python train.py --num_hidden_layers=13 --num_attention_heads=8 --intermediate_size=2048 --rope_theta=1020.0 --bias="none" --parallel_block=false --init_std_up=0.0218 --optimizer="muon_variant" --learning_rate=0.0179 --beta1=0.95 --batch_tokens=[65536, 131072, 262144] --doc_mask=false
Each number is 128 + 32 x the weight over its row's rms, rounded and kept within 0 to 255. Layers, rows and columns count from 0. Numbers have three digits each. The size before them is the row's rms in percent of the matrix's.

# layer 10 attention key, 512x512, rms 0.16, rows 130-184, columns 256-383
066:168093072140127159123100049102074095153144127114127110160156141096186130141132091072110158145068090094088105147128132147107163127103125130149159158150161116152095124132165129128141133158061122162153090181200200096180063096158110113102113080135091133130056152134120163131121082081110132122094074096133134073147115076079214135160062106100156090122145065123137095135144111100144096126179
063:075146098128142091060126109135135134173191130074165071156113161175129096080111194134144132139175131114119144106152122153089147118133152112138092122099100090101130171144155156160121157170141067064115098103096134136092133119100124169197191108130111166140148164132150142149145194114138130172140155153114097109100086078134138086112174095116170122131171096158111152185101168072120131131108
071:189057128181126130181163115132141167099077146070103140115148144142154091132193166161130118196083151134108128140112121139113171102134097190076110105114088153109174143172133139092150107138152184193147162111108137154137135178138137132133059020081118100147171127178127139125101110142108118085078172168075089206151160086098126172072114157124099156212132079144147185186103103125121102132190
067:072110106105118120140106190157141142137168150091134091134151112172142100082155165170170112183153098086136109154174154160127144103126175127097063143198161167086127127173169162134120132135143092097165122096106157133108108170083127134152114151119111132123136126186103171129174170162158115136120128205118077148081088052164113153103218094085160201144162095118098099165127125085165168099105
064:111143109078114109119102143117172128112163146146150144123146149138067111167153097144154107062136146136179112161083101087050078157155167090141156099138092142149113077116188111088149132149150076097124067147127127148118148148089150166125132168110143185144147154174110155128151176122177158126159073143213110082063096098151155131088123098121106119078134168131125136133113159124192155127095
066:117137108131161176088127071142092089103126098156110141202123107079116103105097131105147202096119162159128124072118092127146163142119130110118147078096080180136102161119143105124123093105065131126103115144141067118128153086147088150143169151042104087150081142130151097104126131077050149223149128055092158118096097200171139037192120195175100069102135111082199078193142130156134138139134
068:083136091093178181105081185087147105118171097123087134153175087156086144191132122104151151074129124125100131161148134140126082120152142069146093076113156167123139111194093120080157097130089122052121103127128086143151130147123134173152109152078145097125133126116128106176147179156111080134140142104138077146108074140152173017095175138140119113105126161141102112179151179137103173102158
072:081186112149066094111080155131091099141202138157145139110169098124124145112161083123160144067174092106163106137142112096099062160132121100109066070142132176165121047161158117096159149194155126110133092118109090134220133127150124079146135094127163137173103158159132142102170187105160143157150121166179109135075115139195123118106146084145098117134106141117070166156112151070130162104136
062:182070107146117112132197117189143166065120108107167117158089175157123140111102177171084143127139127132131131102121122123207184102132149130116091091056097125168123147123146134112093133109156139173100140160133095104118125138139134121059176169159112086108137091135148088081118092088097135086130092075116174124115143196130133041202113143110113194144162178125124167127135160145137116079147
084:109125176085172119159137199154130098130150099105132129148123132138159095133093114071151148151127129191142039148132174108227100158169129095141158146170107125110102150136113099119115112094128164103150115138149131144125080056105081168092198052125106135156122089102129115073131108080117129153122149159187114148144106131137175122122158185122110089095174068086126099112134119206118134117111
096:102185157089078131152104140130149087173179124175173142152163137135095125109114098080153127086113124115128112121152135163101082146121133143058112154175119121174078112135090079115102092203124174123146111082085179156123104104127140074105126058170138158119099128133137127138101178152194194095106103155097086135158139085116088137109147129173114154113116072121133102093096152145141144110081
115:110149153112101129088080089138106164146149171121199160140112149099086137108047099136142166064147102158167100122148151133185090099052146048124111108177140180155116119147158045139101115159139166076131147136140095145112092115108131138124162103131140076122125222073111145125197126108077177103094084144125117148117117146118153136152119190123047124113147144128103157109124154126127148091087
103:099115134140109179110161161132105120123168097098111092118133177119163173117073171124046138200117200139112116126119117125189135099021138078131104217138166122127086186108124143121078118178122157180102102165109154181145178152142150153111116183154162082116174126138136140155140097106078189170180105145043233137126181132047172154170138133160135148111115143162087149185173132152122091134162
113:132147184091110128090115113179143166087090132182133049155107173098116163086116169060167150109107171163152083085123161116130112162126128138125115119067073127126100113113101090170091142115113189147138055131109148123136150054111131192088110088090141107113087114140096111035176113142081147124105111131129141111112079150151118110165140168103098115114128075103162091083155135110092133095088
067:171096093168123105174119069088134110141150137154106152086098133151088126164105100062065123133137123145134083098085103142147114136186112145181138126159166115134112151098134111124173085161145131218151062172186136129161139103173156175106097142096192106108127092056092091104151062148065140166125168125125138114160159118079141100099140124148113085184108104139131130118136113128118115113083
066:217123085141090081155160147146131124108141155130129182099123087089125126136156081098083113146090106160127138168067097123080149177142106168143139116126166136116152107086126138162152140179122098210112106149165134148139113138196132170170148125074108093135117145110121138136195079040126144138143136077137148138142162161128109142142133104093110117140083094109107123075132114197071085101120
060:174188130120087109133141116150129029153102105151121149085127178077118165135075102126149116108086138174126095099130137087152086161043158173155202080106124111150090157099101078109104116126147178110140068172147139144154065086159111138119149135087127141121158126075133119149122093110126197116142083075173132071185169129121127104157117148177065118097097154071156126140122143137103122129137
058:127101121133126128126097044118140085151131088093169144133133141129123165149084058094134158106152150137086055074103146116143143139126081102121141143125127103156120139079120077126089116127101100184075155134129113131179095083146114095120144121116097184113125089040113126054106104045061153139114140085141237129127128150081132103166115164156108098089195106132093108111105123100134057127130
074:187070126104072169147127111162117122191109177150063119098112133145118167168087062092115162140127105089094196120109163118153122172101128181088091145154209056156115097145124153152125095175079144181127123166183134098186090117161161081096149170120110089134137122073099116092117047134060079099150136091123131144179125133072150122198099103119185110147103132197104159090127139120147132116175
059:050142125171160080045125064129097133134164134107183103138183089069115072090102173158117212085136092123096117115148098163111139168115110055104093141093160146142113145102144086157098134105084070106141093099156115070161168116104144095143187138155138162156112163144129140119145151107101186206132209095100163092098147125188104082131089114141137084152134072052086145117080110101157110135120
072:083133117159156107082175145165106106119105098045153106096114134065209130126132126198160153148144121124128120121149130161118143153100088094118118128106077157111119144106161150149092139128170093135160112062116146118133139112113143152171164112144126114135098152154156133082127165100067130167131112164065124112099132136177101168087140142133101098117165082136144142179091141145190151143112
063:148114167161142218165155203146181149064109157174141099120117123161146141145148082157104111192097124183078074175125072155162123060136097130103199149108172055155161138151113148126128094106127131124091175185136106169150164150142135121092069150158086089126163124102112133143103089143088116140114133154130136188175176115125183164117176166131090104125140141161171081127216102147110101134219
074:055107130090149096099086110163116126151117148143131096085192063139147109157214111109176146135135127103121117132148075070118106141125129043121056144126168152117124111168148150105077130170133128104139040120149136177152145121110122133168110133141131160170081200152135127128185169132144158118143143129145113128110144065131098135122133096148144132177104063166137134161086115122169138106102
066:129128115121134062089148103129113109127120141134178097122152155103135109090153122096151123059173152148171147123124063065153139129117119068084076116128105218168143151112120131127098165097160135133134094128142161094116128083099167138117178132150136142141131189137136077067143139091167143111158108077118178085085115158154088073198071150109077079158128094111140162144078127111150129141136
075:106068085154163161153183199144153134115094179100104106116154109102116121178135149138077110181098126108093194122124112111118128141122118137123125164097161072079102155132129206109108087075097127147126164136187156194111141146127090148123057170107062123091092147151147167185163071183115090102125151128086148115122123107045142120100148118149169177128120141142153130154097157164146151148137
088:137151178127152102126205089132177110162120108075138109140084159156118164146102111122117125112104113156156151121169186150185170112146145140156178154121133105102145185106035105137105148121125156126141171134044143178097107175124073166028158118142140132090154065108172137168069123122107170113078115117094103133198185121082118100119058193108136153119185166146134084114162164163083116082069
093:150132134105145153119119088110145052132179119135116147120128098140095143083141139149151142060151122100149131149131129095132090112149124098104097036160089163140117135107112128125197130111105118107151088083097112095125169157123122120179124096179156124096159074113120098135126147128173104073091127175179121157118109142207135106165134149145112121109150182164108126069070144114118145111189
105:169141127173099115156015061157122116158080115188137098125115140141143127056117090118158146099069091178103092119148115130158131169102112161099150212130114112148096143144109108144143101172197092169094145123152119115090121121092225150062189148125110098189163154082134114181126152123126131109172143083140170128158132087111138127177127109165091104111112129095143113116091138139108066167104
115:133098102159136137156143126117146161146143184106060051115188110100090114192112126150163149180115088151118154084109089133120134183145128104164121109079152125090111163167182134168113178074083126149110117104163116173124110154168135142088057185087133132102077153212135161111149084147112108101108173121146147126076139138089142099124082103101195156179120118122082173157109121109111175116076
112:129134175141152110160124144137093160171112171081157087163082121119117123132081107152163143123174137124181074127185099147117168101166082127141178116088105111176164165136174134132101152080088172170150122090215132111098119128111104079141119173121135132107131126094125113077064118104148117183126106140111103157102181095145143179175118090166109158129131122116178200127181079160129110107124
104:168148110111106101130188171149154167130195137070106163165148140153133139111170110150142124168187063179133157176103142158161065142104093115082166113147142116144148151156152117147127137103127180093160092100167094141157106088109115134153168116114106165114179091094114116170118140153145098175077129117135180146129160078076124181112100142124140166135124114087111136121127067142100140107072
107:061133140125130142124182099138152152136140119143107111132164106154077110135128120114185152093120132110135097135148158162122078180173145114184170135152155157127139101125105123098123155085074074147122053104077135109161109148076124144102137138135047140135127165085105142103141157168131181143159089111104166097124161146122139131136158119162122107168106148106097126139077134183136130099114
106:097097128088142133121150094086173183117124143090107131092158123127123145113117132113059079110151131132113129115063095140129125176133111117159105131084150116146127047119108157104124085164121161121168098086146132142158142127119106160122078117102128209135082132042172162166098129153106143078079199091133146168072125118119058167087151072150106174130087144124145181177162101122114188150100
113:152174143079135155088167122078118136163131112182082124160139019127142141117085110120131144095154128110080158184164178054090099082122115109135117136114133098068067125130134101121140140142121158153143154083165155106093097121083165145135096123155091121170121139167125091164162167125153112130093122079193155153126111112127113159154109166142144123112166089093094136144140062141084145169178
109:141145150150115122072071158160080171160170142158071188155145096083197168162193147105110135109136173212108144162129126069187033172190072096197119020121106077165152199137105071127096123146119139064112171136085075139124133097087082149179137195109117120155143190161126180125164152127168158196138116085138095078153151100090168120121117110098115173110101137106073102111131170107107142110128
114:126081126104126168117224107154110161143111127142114085127135166139097158173146130111103109159158205127137132079133147130108135130124089120157133171171095115142114175135152177162169095138132116111098128151147163144175187059148128081078210196101131137111165140085171126157153149150178187143165133128142173091173143127071137117118095123053157092142150102109103181149115144175091134192147
103:128108171119056125150189163095155180139126121076117106137099112127099172136154161165085160112161109134128095074120140150144154119139118178192158148109140133169130118108172078183076143141103181064130118122139147084140145157049144161082185170133062121094122155145133145170080089165125079139070168168117142136110159130063123127190123138111146171105153199143123124071140130141138148087098
113:142113098128126147114121072156082181133131076128116141090117126145106150158142128144084123091163117119147201081071113102124132135123162150125098177121136154091141105068078115156172163088149085139153098131128157127126138149110144150157168131125092171188145169145143101122107115096160130116186077141139169149114140137136130078080173165227129092134115127138049075149079148130144207127106
114:116167103125125145117144115059119166176158191098165141146169033137098121140055128154119107070151070128080184147076120081140086127141149169124118137116129134149080118127096109093112158138132092107089119159124094171133116091163121152132109171153098086111112083156130149144123142103166122038180113123188108055138122121176091133128111112143123087149174109165073126114094120111122129157079
112:089166084121115098094203140065122117168097175175135124158175185166089063064182100123123129141160069142061144094128079132099064134142106115073159141125106144150124083114113100118125080123094089152130105053150126110183101114128105163127156107103110167107090125097102107143165112143137166103085093119104133080088154160087128126159069132165093141118125135118172123135101132149109133137115
108:151132149135125119081132049065153145047112100082138136095120101163154063173141107178121167124152129102179134118105131151139141103192172178094120153169201126117103094180112138143108110106111148068112140163108130105078096157154186110160071124111127120118156132130131158164178149154116161115152160117096148074141145114112129116102117121076144110087143092139089116086139128176110111107076
113:149152138199122186170148180190140139133156175135133139095152056104129102143134104170141112114173129129169065115139160126120113127083156109124098163137157139097188147136129097143179168132167085116090130118105051144154131079152120144156145065116167097107174082072091147121132143109175210142194076120126156171114120140108091101140202098212084110096111127129129162137114095151080064176137
111:148092052078141141124139125127143081080088105111124130188147113146064149140152082112133146143135158138140099085141111147154100102121171067103143100167116101150136160148108110144078149134068187150110083202126157112133153143162111150163178091141151095123121163130096092085089129133121116151091154096129143124118134123096115146165114103105149157180101125102123096116126132150108158113121
106:078110122094162137157120164137150152094109093113058137117104125126091117098114117138110140187184176156118139123102154084098162137036099209119122121154106128171095112120123131103094102120144108119100109137152081165128168108132139145128122155116151088150112120133112122147166092186136126142136141111156110109119109070131158179144158102153133103143116097169107168137190125134120132201131
115:114076100128087191131164114111084125142148133064139104144121165087153179138173171134100193161106155106128103134126158160154133126131126114123189142119112104152142123135157131198103090123087117121135140067122185107088149165107085091187148142111179150140090145103143140142159144122096114109157172098136148139101109082115084116148087129099146145130185056137122168127182162146124183128156
110:096130150170130166115177078110179144090134124131159121142132052090100083104137062196141103157111134092099170166086088133114136144093091090096115128206117115163120137114190107115113136165208121078151125136057163143111184134103122128116127119149208175114175082159134148145137085110116141071168166108144183202143143127110121122144082117127110142132123148094078153172042093127137162110081
114:161111097165097135180101151190056133135128135066131130158138110096127117092122130169120079053159161107129123209199095195122142126112145103086132097085104147078101088195147105204171122118143071127126109141114157072151102192097091140150087071138141098147143117198123120099108091141168116093159145155140105159148107152149143135131177115135121148088143131170144118148102132082147176096107
109:097161170079094132126113122122163117213128108076120112195168131112069130105125163166143151178098118075131156148139111133086116109148151135128116091133071160067104100200134117132116027123148104117195139128065112114077111134092115112072145127105148120127188145156058129179071064130061137151166170121150115101095138127114118116132180103126131140134114155112109145111098167125148191141119
113:098093101164149171167157133098184154205090089145145131181107072093157141092105124189122115154141109097122121182113071206173095170165102095118078124138081107085128165145123051137084115174157116073105086139139099117124149144108150161209113139099156093094179135129158178069179146162133174153124093109187154125087151162169101155206176068146119205150139153102102061126140107106092058100092
115:128124153130136127121038165087076067103148133170116122116151149153119094183214076130085153140168121108200187142110113113127183176115123157099100143087126129175096143141132094125167102137091105097117122141122142167109113068161105142189079183114106085135068108141163196123129076140098167126150144098140123124185170089107121163173090096131111145162110152110128116112173125094103085097130
113:132129060112124154143114136183080192162068110193158185119155144212137161174115182131115098098163134092106055116113067037126132153188124161116110124167126133162053124192122121095191054120094159122097117142143131169088145158145133132184135099143190101126140086159097157123114151137165109111100098133124088168189178147143175100165154090153137114082099138123038115121138122119138167130132
113:139093136104109121128136132145095119090177176094146105137177090165179155132138103065155118118118119163118165077149129183118169115162141201122133185147099121100162146059078114109050136119118130090155165179136130227092131108210094166077169103122196124130128142124108115097139070138097137118174147127153069116186063153104160061083128141096118141120131161198119129168129130108106079129153
108:159133104130121168133122078086165116178092116145119166140110178128118074136081129111148106109142093162149162088136155158121140163172130145116094179111147124175101152114098201135147130158143189171161123132085123126169121075145161134079160140136114170137101173125147135139087146131168132136138179080131100120203116100152142115066129104114167163096178145113103084098107103114154166166084
112:131086132130131120118115130203056196182142172149136158134135180160134171076067172112179123143154090147141106127157086160142108172119134125182143083204139122166180173173138097104114123115150082127193079142096146160133138107197121105135102089092128130083152094121151120177073139133146127092155076193153133098124153096165139141090111108153122098120133088160133153102120159184104091130090
110:119126106164103134156158070150097110134132148098112123133166182169116145066107096107114135120193177179167093122122122122116076121161130108168127081125087113136128102142094176147151092185154116113149098216193140169116109099124056141114171105171162077091160137073128152082109081156171111081134101109099168090168126127117118142105119133176096139129108098099116111128122106160151146154134
# layer 10 attention query, 512x512, rms 0.16, rows 131-184, columns 256-383
074:112115095173145083095133084166110087177063173086146194086129100150109142139136081141130118138176165099133118131109089099109175194181160116135083121121172255103108190118157087140137192151138105140146169129120104079115172110086158122110124107116120047111093164109187134090177106141136129153164118108095098141147124154136186078105156112153140080143094109127125180157192178111155127135138
067:124161134111147136084176162184061069113153172116085133095120140143119141187116093108170151071122099086158103131150154121151135188118126164145136115156110168111137135088139167179139166108137072134151137126162118093135121030184182129099167113163182163114119123116129167122114109160138087149105150099158092162086128171143089083131138160097114141113131128119098097149130120170163156170099
070:160147131089111145137144103119164153130161136151201102187145117191138126119081125171135094130107163129121170122104134112112112101145135167083162155138119057178130119161144091148176140152084135088128161150170152114119121149091115133105099155167140157144092143105170213156085130083148139089161112138055163139131137121140137142149118024163076066158160139105072154158143132114112120089139
073:149134147082096164131115133125178141112146136213174109168090172125167082093113126158118075134149134197142113086124105171129081100101115116090178179156130055164109092123084148127107104105114099151116169121109123141137097178051112105148099121178174149162122123132076149165093142098136138075175102149110149142170124085136131099132103072131128094153150155127161148125119131070117089076111
080:134091093131165091138132143124158062170133121143124086095170083151122120151143120168120056174140186165140136110140108119108212152203139119154054102098163194161161120136137093062084152202092138113149121154093126113163133122091161124128119102084100083150137170111154112125176102122052161105145178172092053094160098101164221137104177095155161121147118073155107086152191194099144131164119
096:104096129175176148102150121092170166116081150150124138126115127152197104078215070129111085141130112136138091088130092172112145123106086136140093079153184174088141080172128110129096148118136095088166105118128124115116124148103078142176153108112106092155130129127124116127162118123092089095152163116132157156137073148077163138151164187110107189042114056235156078135077148121173121182113
084:154212136131130137115178104194122165141177129157143137156088153163151085121118125178131120144103147096156118197140122111066087139130103156089178124198137094166141150100109126140127187150125133171160118139221163171131130132143124076130099124164185130100158103110153214154147186105139168091137069134079140127179117147079095110119126132118079104104146110093136123145080084123129145159141
092:087043081102156154185053090079174070124122152102125140121131124095133170102148063068157121130139148174106178047068123169140191072122132099123098133104112090193091112107154165146109101121153157117127143112108108088113113175133101118139178177112112123175106088136098127140153095148106061116170156107118112055097130113133187143132127083069155120116126157134113118168144170154121070073126
094:140085064072159129109133097128147132092163152165105139147154138184118140094105142172115084147135165124113126117129151085131187121201113171144156093141165135183171118133180118081147210170151138085158158081105142141082134123072084153095067095138108150139120167134153181166105139145124120092129173087121081188131144173125117130136130127112097203178104136132155136152195176103105075138063
089:134076146118152144139122138192115140133147127136145160148130156139119171147083159180161148137077146111133138157103156106075083182104103077122114116109105108070073184147157136155158174106114154100079071114174156165119159146145117116126103146124137156118176144121117107117105172166140174083133157125150121135128145181119072103073088157147131164152164112177067103136102117129093093084142
109:076104119103132185161116138125114178101125157141160108145205132101147181164117146190130112154082112126132098137187138160158062115099127120163146134142137150113164155075136100151173106216164120171114160141133140139125165062100138142072133073119141119184071134086175114166124109220124101117164129119120120123177145157170100138113137160166082125161106143114112131151150116135163128151156
118:135051124116071170085101117148094125109157162139119129115136122124110145117122088127027106162143137146107108081095103107195154169128114101146114150123179143121106212141128114086131092146118133151105184140102124168062137137117134155095138150129094088132101174109114143126171103129113155147114107155124113111068130135084173111089090152107157122126103178127136155150096159157164126103152
119:156169145086126172110161163164129093139142108135160135153086170100123090089113099115158127134134152157125108102118168170137125146137085160075151130090060125131104117144092150169149109128092154164117127026111117122166102129131106158144152127134071096164138084147115163145097160213111132142107134168113139180119093111203129132122163174136114120104149138084145101069177122203158119173158
059:097107174051149147096149102103162150108130160148166102157135118144168119094148112090139095109127100109125162132120045070093141093095138127102094083152125119116132170152131104147144102059086131124084113087129139164110130147059133105127200157181048200157134150114112171124174163082129109128078122117166094153112122159157081145167105132139086110137156109131097121137113196154124121101153
056:097121119098103153100091124072163184125130165136131115161148174135180173090117107098096146120145167119155141153164168168118085100149143131085118096145145089138079086159112142092174071161143175075139113137146134169142118170152133122149096178153060207107175095138128103141121140086134102096082156132151071148136151089074091126182106156124113172103192125161114099136131162112114137104159
057:088074122056128177089157124088142168066134100119175074125111112034199098122156153154119109125104130082125218147072116188097163122146126084111145174134136059178157097148147123118158093088075136106122086117153117113146115133113111149134128156143081168184131186125125114129141163115137108082086148152120116138139096149142080176169103106112129133090095139134158139057095093170135093102164
067:128137186140129141140150155082114168120097172166099171144091145111117081161172130099112171141118081110175151136096124155136090160112149139192152092089118182112151102132078141083071134113163080148169119155110134166181113118155114163143141109081202082122190162178094080133042133134148130156133145121152120110114116084096104134121131201087168137072109161137165113115073100110162149191089
071:094130146116127111150091192060188125078135138163126144122098155114161075126112183124092137119072072160126086169123102126142093111107109155184211092126090105112108068144076130103040083107067110120121138118084123206156066170133101155189073116101203191164139113189065066143111147141187126088098156141146084116131160141102111148124120140110090129105113158119192052131100146134118095102097
074:126103073137124089123129129158125104173098119119171095146155088160127182138107114138130124166159154149134119119121097077099154147191153118104066123085138190115161187145117113136152157173132131153114143148122128048157127100099162104127114084116102080074107142071155139091190118113065135120142112155096102082129115131184182152094137121170140115213110150136104139139165134090138119146120
091:165148100100157149088118132157116127145170122117129126173139043182095145129094155173151086159193156130122147115155130090126174115158136127087079133147181141184153169114145112136177155126132163104124141157124088102108186154112112128092077126135075129104145126086187168138118150145103139134140113135089151097151131125151125134108134077146147141212114138062079172166188123079077165106109
083:130105128166116115149114122113089098141079119087106134115123154059132141153155132081136137076084090101146120120118144157147105183082124097153087128073122154099084113077136159133112075116118119142124120099112089169099099085169122134117166090095144110103155144130048045107144102126151115169112139132144096124092173095105107166113090180114167169106123138156139148114078130197104132136136
091:141192104128111127139176089150130163134161141179208090141109122164126107124140164149104070154122156132126150146140131111093124123150157185118138118162125160160136096095166112122120223133108147130121135146170154170145108124077150116173155132169160098142124131080119186151114172095119201100131079153035096125141098131106126166124152096134075110137116117079130158125077128092132114191115
083:104122130071169109181107125150190115121130114141181151157105125187055099135118190171105088199140181138126107149146093094116148088186130173116177090136155145159131146119104090120147140178109146118124193144121176136166140123123120120149061160150134148111104141116143182139122142114145164056124079149081112085120119092134159124155145090170102056197163144060110161146172159099135125128118
086:135100108138103176081176044063133129134115180169075136134105102145177128145167092111161106124165104086121136055105176109145162117083134115159079137096142137190125079086159154120103141098192134084155103141112064139093143148102109094145157083069098082112128145132118103129129112125112089203144148118140102165125126140122114150115086145070141168088097115204178111120128109125113156179139
112:092145149144088124139118097066093136139071106136085119124183055083130156120104119126136127130153156136107119143133132104148169174136168100133099152106117135118122145132153114126151104095176088110130084155068088122142153109157142119088135117085174134159145122152175080105094158186138147135156148080152159130105154147153096134119117110156177155142108133095150129094135066134079121102172
106:121054111126114115151076068109171127120153138156165167164104137140105188138133102140115138177142125148121147082133122123130164109157103115137133091069081088148118133107127086166106151093117135109159122115149138089114129149101114178116129166139078096152117103101090121098136117128137095093158149124142136088123148109143206114104072140078137067159185194137089100128107189154111132103152
108:141153106158150123113106163141151126126119116077084075122083141132142097105079109106032119125108119127135079116146047139096086137149111145073139123143136174108126106154145166151133085117086088174098111161151176035132063126069135123072095178116128172168127116160121103098106198075166076085111123120074193114130106110109144042130134109150157111100105109094117114125124114087116132143134
112:137145102159094131123142154139135154173103124153091111129161164136103130179093143152080168146121062080162124124087111089089131108135126099170140138122101175107096102123146120195133238087123136108120090119184091153131122128124144172112063155128118112111164157121131096109157117130102146108136078110169119127134134159096090113129103197149118113124115143143151160126085129135146153155129
112:085149106116124195130072101093131191107139174118101125154094149165046125110114109190129123141187142141162103129094115173093155151120102148111140164108132107119085211109104074091127141082180150134150161130139124095067113140061141142167139133125172138158091071086085137127140073151210066122082099129124115140126167119127121135169104142161137116119130142101121174147129163186192127141117
110:077160072097092138157147123159156146114108177097139086158168087084084127119149113160128112142110111092140127128132110147123114161124103113118144155130157089131172123155162085184179132167168132111169103077113116067140137097131164161123162108083146130113093116113137144172193129171139122131115158139098165158131061093068081122169096093132118167173174123116184096128138093097133154135167
111:131137125139168189084112116179098142100082117122095125096185119109147133137139158174176110167132114096152106111120155084064075162121109127151099140141161165106134104100112199089180131166106089133138137119113156119167079059180155116099062109153142154113136145104112202174172133089172165103101135122092109158169091138042148132119115073079099162138062145184102122134108109152155157120166
116:119087136097137125111066148123171116148112136113147102124139184106122173173121146110163162081157129140171119112107137175131140149166112109170098166117191136144079076123153186165057153133106090146124118191121186163128166149109149147197136120168058194138150158098150089174103115095119141121113169040146097104180074175133089199092132108108084135095143143120086234088112168088141116180154
113:140145129181176168130169108081106137097199128177122156159118147103192142112070149103140158141209141147126158134127150112124111085130145144128167106078144163120069183165179098138113092125106144167125064123131162086144125163145140165178148120160169139156110134107082126138055135135169167148165092135136213168145095084130151095119084148124128208117185117157076126104172186114163168153105
116:123123156190108174125090088110146147164098093184074139146124160143107138162168117104150107082124096139201093109136126145156091157158133087157151102154069117165121131159123130076198174140098131168097098089057026161149173096091130146104159196104144132101095138122123178191186113138183136093154078125157127104168158144174101118105118053119109181105114124116068137158137126140075129145130
117:146104091110139158118132090113135138068067142123155141192129128162104155164150116076095118158100170131072160073082126180162118131126129157179080058098160063139082154126156119159184094060144129141128077091132125081164122144113093138146116086087101081127141121111129126148168151109137138162171154130192113108121190130072131169160101123091111092160135129111172076091133191202204115182178
110:143106124170108136132099148085086165119114120069138148135139136142107194084197203152104123154092106123119109082147081062189157156105101154182132140162089083121105152115144139136107133172131109098192142123181119133160087111123120141128145154129125154070168109138138127159140137157083179126087159163188109099136135108140131148127143165149105173067111153106115125114141098088106060164092
106:119072081099107169064150063107108100181112129142123127102107196152121182145160063118084163192161162092093159102094106163111121182109117160123170129123137192087069150117087167145125128153090125128109123141082179106172135181069134158110141128116083164161095153136108064142175077129120101121112123135151193079098125067168112122034111126130113085141156189142132091123131159114113195068151
111:150098173146126158108134101100161167127161156064177143136132150172146128132101102145153118100098133113085116128090091151105140098225195160197130129055155142144081145046106145131159150117111152104153109093059061089135114151128120138136137115124135096140140134137126131152157166113081144057170126138192075089162111055122066143120146078135068132155121112161175152109153135142110079109137
122:122118124160131157180119131073140142109090135216161147161105111103109129054141091133145165102129164130144159124088104126125134144172100042133149151105086113131121117142150153139137084114125097104130160098114157114159099219113107163100221207159144075123100135123147160113151095122133125078080176135123127082137116120150112189068180138155213107134142168133125154100138179106138103147132
107:109107112105116164140128096058152107116156103091184088141108132175137073094138140176140099201143173128048151137094166124132199076148101168107123139107063125167132169120069139107056114141072115136163084128101143148107166083119153157118119136148103084112150133155141113119136130124107102170166092100074164106152139078173214114164159131096119096044141107172113163119141111162155110086115
101:090117115129121196099193178135079105094145185117147144154095091052161154124135137170116208115130124120052107118172123126110092113110140124123097159125159091178145125101194094161133140071178111080068087097168078108181178151124093140191124139146223078179123109139114100135118089146123151145154133093111190157100142180113121138106139061119121100104083123115165142113106083103088094145114
115:187115148153137180140095178140175101120069102116101166181148179157200160154177089147147115146130126105224140065097098141094150140193073166120128113129103167123089106067128148184085103160128184125142148145146093159132135101162083123205144123152156122160106081049080103111120156090144156159060145094115069068128105087154118082169104114083123174141149089196181142134075110118113133146176
110:187155090109181081116155111107132114129140111139141157154106105160079117098172090150141153162123127171064192118106137078148160144081113176192143138153193074120118124137179139115134105152135151100120121077123132128115105168159195120138119064084124132122188160135084137152136058102099102126132084083145150067142129074128117178098108148040059106174103098098089146149115123142094130145115
107:111135086148151125114134125159103183134193121065166115108162139114192108135159125132110203058136123127147104149124125131123043176121108136082138144130139131163187117165134113114103094117126097132108144086128108143075173172134081093146116067109201155125151144162180180098152094157079111149094161102133140099102158161164093142130140106141081141124169039108125145205109112174142151115164
111:143098151169117062121178165119120057144080154161015113082116107140160108120106086094186136164121147112151093181117155115134147134121091173132099087123151170143105126084127066141099122170139120117091107120147150087128108098057172127116156104100155048090123106086131136129172120135123185072096125127127186131084147096093096100060092075124108158180112133136162156205132134125140159100108
105:159146183162104194158065178101153104087118146081041083122127058097133102160153123136105094144123135117154125140115150116133116156095136124089140110096134090115111143219083180131104121070120164203158151156116123097127142151128165096115079137129155120123144099166171090161170120099156138106049167109151148148161086128138160080159145138119151108089143196125140130092149073126175196140172
106:121104103113107113147087155141111127102167147136076111178168122137070085141147138064202138066146108096065143125131112139096069126138148035149109040129172132153117121140099158175136173102117135141144098121143096122111163127078099117091129150088112135149169147143054095124066115075086154137120171077079083121150145148113155056100177061176161185089116102098118127127133073133114186105112
112:112176146115128170111145109136092087175095141088150163100098115090147142095120101137158085162114137111173123142185075092129133167124157075110136127175046168135153186116116072125144103152116112115165102126163100102108137143108146175164124130115081150113154159120148132151099143211124147179168130154116142107139078191087110089104164056182066176190097124100109172098162089136143063157111
106:157171184144124160099177158095141096094211105195095112096096123150156145124113046110092143127184127087217147158176151123119128196085109075119138175114150096109170119118088137113170144108099058135094125106159136151156104078138132088194161130089098118115102135137125145136108121098101163143138113120093126121141139133125128097092141157104099136134140106111156088140133150113131115137091
109:028108115186122109128123163097095162199127123170089163115187134128127156096124115090110122125155154078094128126123174092167092082118109092141156148081082194085079059119114116099174120145149109097050130144142080110145178127154177094171166103098227096138134105170101141124149060103095080127130169151143106110147070138156128134118173153092108143144083115108089113151176061136123139143161
107:055096125130123149135123165104145124066116132163185131134098132157153158121162183097221151095095101151132131126121201113107155119223158196144153125142162111144186143151131137151088179122143108186174135173149133124128133163139154132158185083169139069115206121107135113125122138138127135136093160154166187099110201177079169138119145112153120136063114093097155105132148086157122122098090
111:116119160110139181098100071117151117187098124187173133134142085120160146121124135124098102105091168118106159112118082120119098123178116179150130118090181138198132130165104177158133120155120137163081112165108101123133207102148107047091136163126126137107117179127168149146128136177117100063100120120124176130144108118114192116136110100104131177114096081143170143094148106097126129140136
114:086118137129110116140133112071139159146076149109104136128079063136132087119086149093187158080171063139146088145155132078140098138115183068147088153144153135131104106150118091141137127108135145116148136135146140179141172117165143133115073136151144138053198144179154093178137160102124182114160087180127118127161160069154130092087139178119081141123147141141157118116164147111113112088191
113:095168156160097142072150117150111097102117166117082119178134201091134043117126130105148122116190149152153157121149160144126096120105147127086151154162112083122129111082133147114115155157114185117096165114141140093174149084128094144062133101124118078148156068083108136108112174169146123063093155138070137097122128158082094122067151176152112165139165142122195118176176097178127132171062